{
  "qk_norm": true,
  "bias": "none",
  "init_std_o": 0.0185,
  "lr_head": 0.00858
}
Each number is 200 + 30 x the weight over its row's rms, rounded and kept within 0 to 999. Layers, rows and columns count from 0. The size before them is the row's rms in percent of the matrix's.

# layer 2 MLP up, 192x64, rms 0.197, rows 54-64, columns 0-63
110,178,160,162,198,170,219,208,155,193,256,186,186,176,213,233,233,210,209,198,207,214,171,242,234,174,209,265,241,204,234,204,164,187,229,181,180,188,220,173,140,195,251,234,201,142,114,179,177,215,167,166,164,193,221,179,187,155,200,168,196,200,170,190,201
086,140,159,168,184,223,168,169,214,192,211,208,179,193,200,252,217,201,230,226,216,264,251,200,167,199,232,252,220,255,247,193,224,171,218,225,150,215,192,194,206,179,172,239,197,237,220,193,156,163,171,203,218,201,227,222,176,181,201,211,215,235,198,284,178
096,229,185,237,239,195,176,211,204,186,229,188,178,203,251,203,185,231,157,227,206,140,231,207,188,243,193,259,159,199,175,204,250,235,192,226,226,172,228,167,190,221,177,231,211,143,155,215,237,205,226,169,209,207,223,172,236,167,187,246,216,209,141,164,252
086,178,215,217,225,203,218,181,223,199,190,206,201,244,265,195,205,196,160,187,233,213,211,148,154,227,229,168,176,204,234,166,223,221,231,204,205,207,152,208,215,181,216,277,180,192,174,238,175,211,143,189,199,211,259,179,221,107,150,203,200,184,175,186,180
100,209,200,179,166,218,239,235,211,245,222,181,210,197,190,135,216,202,140,251,233,203,194,213,190,207,238,205,175,217,223,155,200,176,215,195,289,191,205,183,151,218,245,235,235,203,186,276,220,205,196,194,209,223,210,157,166,184,212,224,174,186,247,248,208
105,187,230,187,204,201,167,258,252,202,256,211,197,169,204,173,201,248,185,185,209,172,218,227,136,197,219,170,236,202,194,186,281,218,193,201,211,245,132,207,152,222,198,195,221,185,179,192,208,187,172,193,177,216,255,200,206,177,202,185,198,175,117,240,189
126,129,194,186,178,195,183,199,222,176,184,172,205,144,254,152,216,215,230,178,175,226,196,199,233,212,197,233,143,220,181,203,184,200,245,183,234,160,200,214,211,172,173,213,171,220,158,188,158,230,139,245,225,229,204,187,178,196,170,222,184,266,181,261,178
089,180,204,231,214,211,225,191,214,187,169,202,197,264,188,177,237,202,220,188,171,189,210,192,208,205,200,194,211,195,163,171,208,160,214,146,151,259,215,175,206,223,247,262,175,135,179,158,228,240,184,174,231,196,218,204,195,228,238,197,155,222,128,151,238
102,166,194,192,176,177,208,206,222,229,232,179,153,181,193,140,229,200,206,217,173,226,221,219,202,199,187,203,157,202,157,238,236,221,178,169,219,210,197,163,209,177,224,178,132,144,196,180,235,174,234,214,246,261,151,242,212,188,211,178,161,265,180,228,236
106,206,184,197,215,211,199,213,196,196,231,125,200,206,216,237,248,247,218,202,195,174,218,268,203,183,164,245,176,187,180,163,190,205,175,200,228,232,224,175,153,220,200,170,190,194,256,182,234,179,210,237,285,227,177,261,211,181,185,203,175,228,148,201,226
089,242,147,138,215,235,222,228,203,198,243,187,216,201,224,186,209,216,224,180,207,222,236,202,156,210,236,174,174,152,214,219,180,244,200,151,211,195,130,211,179,183,205,244,196,208,212,210,165,232,166,140,212,202,190,204,212,175,255,238,219,221,197,215,280
# layer 2 MLP down (transposed), 192x64, rms 0.0485, rows 54-64, columns 0-63
100,232,243,267,178,236,194,201,225,182,184,202,226,184,152,219,182,218,214,228,198,188,224,180,170,197,161,192,192,187,175,158,213,168,194,211,227,141,241,153,193,207,140,224,136,212,247,157,181,213,207,177,235,257,173,233,198,202,159,231,194,187,248,181,169
087,228,201,177,154,202,232,163,240,234,223,232,146,217,217,175,189,146,185,198,207,157,221,212,226,202,201,211,247,172,201,231,197,256,119,217,218,194,212,193,186,229,173,185,190,243,222,172,158,173,198,234,128,188,197,190,172,194,226,219,197,156,237,148,193
098,205,184,149,208,271,197,203,159,174,218,212,203,190,207,208,166,172,183,164,207,229,232,205,186,212,188,148,201,211,191,226,208,189,132,128,206,204,178,138,234,188,160,199,225,218,202,244,125,201,168,183,229,176,213,209,156,196,159,160,231,173,207,235,198
118,211,212,225,216,193,194,176,230,194,169,181,219,270,231,177,150,196,231,221,188,218,128,162,187,160,230,190,188,138,201,179,246,216,196,195,251,192,206,202,274,187,195,192,216,233,250,227,177,221,182,213,150,190,219,198,206,182,169,243,174,147,178,165,180
085,144,213,199,236,195,205,226,242,159,193,205,148,245,179,147,213,185,173,197,177,120,183,212,205,206,233,167,184,190,219,247,209,224,183,206,240,191,207,241,238,190,197,177,239,173,157,154,218,211,280,234,188,192,189,248,215,182,232,178,233,211,199,185,178
097,212,177,210,209,227,229,242,222,201,183,164,172,193,219,191,185,229,195,176,205,201,167,207,181,179,277,252,201,231,179,191,242,229,184,228,134,228,242,215,198,165,167,237,178,242,246,191,209,173,183,195,214,186,230,274,170,275,163,208,199,189,183,162,207
117,204,167,226,177,148,208,199,224,207,196,217,206,223,234,230,225,159,182,191,218,161,179,222,198,168,268,171,231,155,203,197,228,205,198,125,204,220,140,190,158,212,199,216,225,225,214,149,166,199,189,271,221,251,165,221,218,179,224,225,225,249,186,201,234
099,242,216,201,152,228,158,215,159,196,178,197,166,225,186,181,193,142,256,174,185,231,195,194,236,242,174,183,166,203,191,228,164,181,259,169,228,190,167,242,211,229,190,176,191,210,252,150,179,216,232,215,200,177,228,173,158,240,244,169,207,211,135,190,191
106,214,260,220,203,220,189,199,236,270,207,192,198,156,189,188,181,205,220,238,184,175,172,210,160,172,187,254,161,234,221,267,196,199,172,187,184,206,196,194,188,181,178,179,215,160,214,150,219,116,217,189,186,208,244,203,248,194,241,220,187,221,258,197,237
101,196,244,230,216,192,138,192,253,172,180,161,238,229,235,231,176,194,250,174,187,172,219,195,161,233,187,171,215,215,243,190,192,222,233,247,227,235,163,217,212,249,147,230,168,228,228,184,245,266,205,209,209,184,199,185,195,191,172,247,193,207,162,228,179
099,254,198,202,182,246,182,179,219,195,220,186,206,140,139,174,210,207,180,185,218,187,255,237,140,221,230,220,200,122,197,201,224,215,184,155,229,149,206,218,214,170,237,238,216,215,260,204,205,199,200,201,214,176,219,198,228,138,194,185,229,190,145,216,196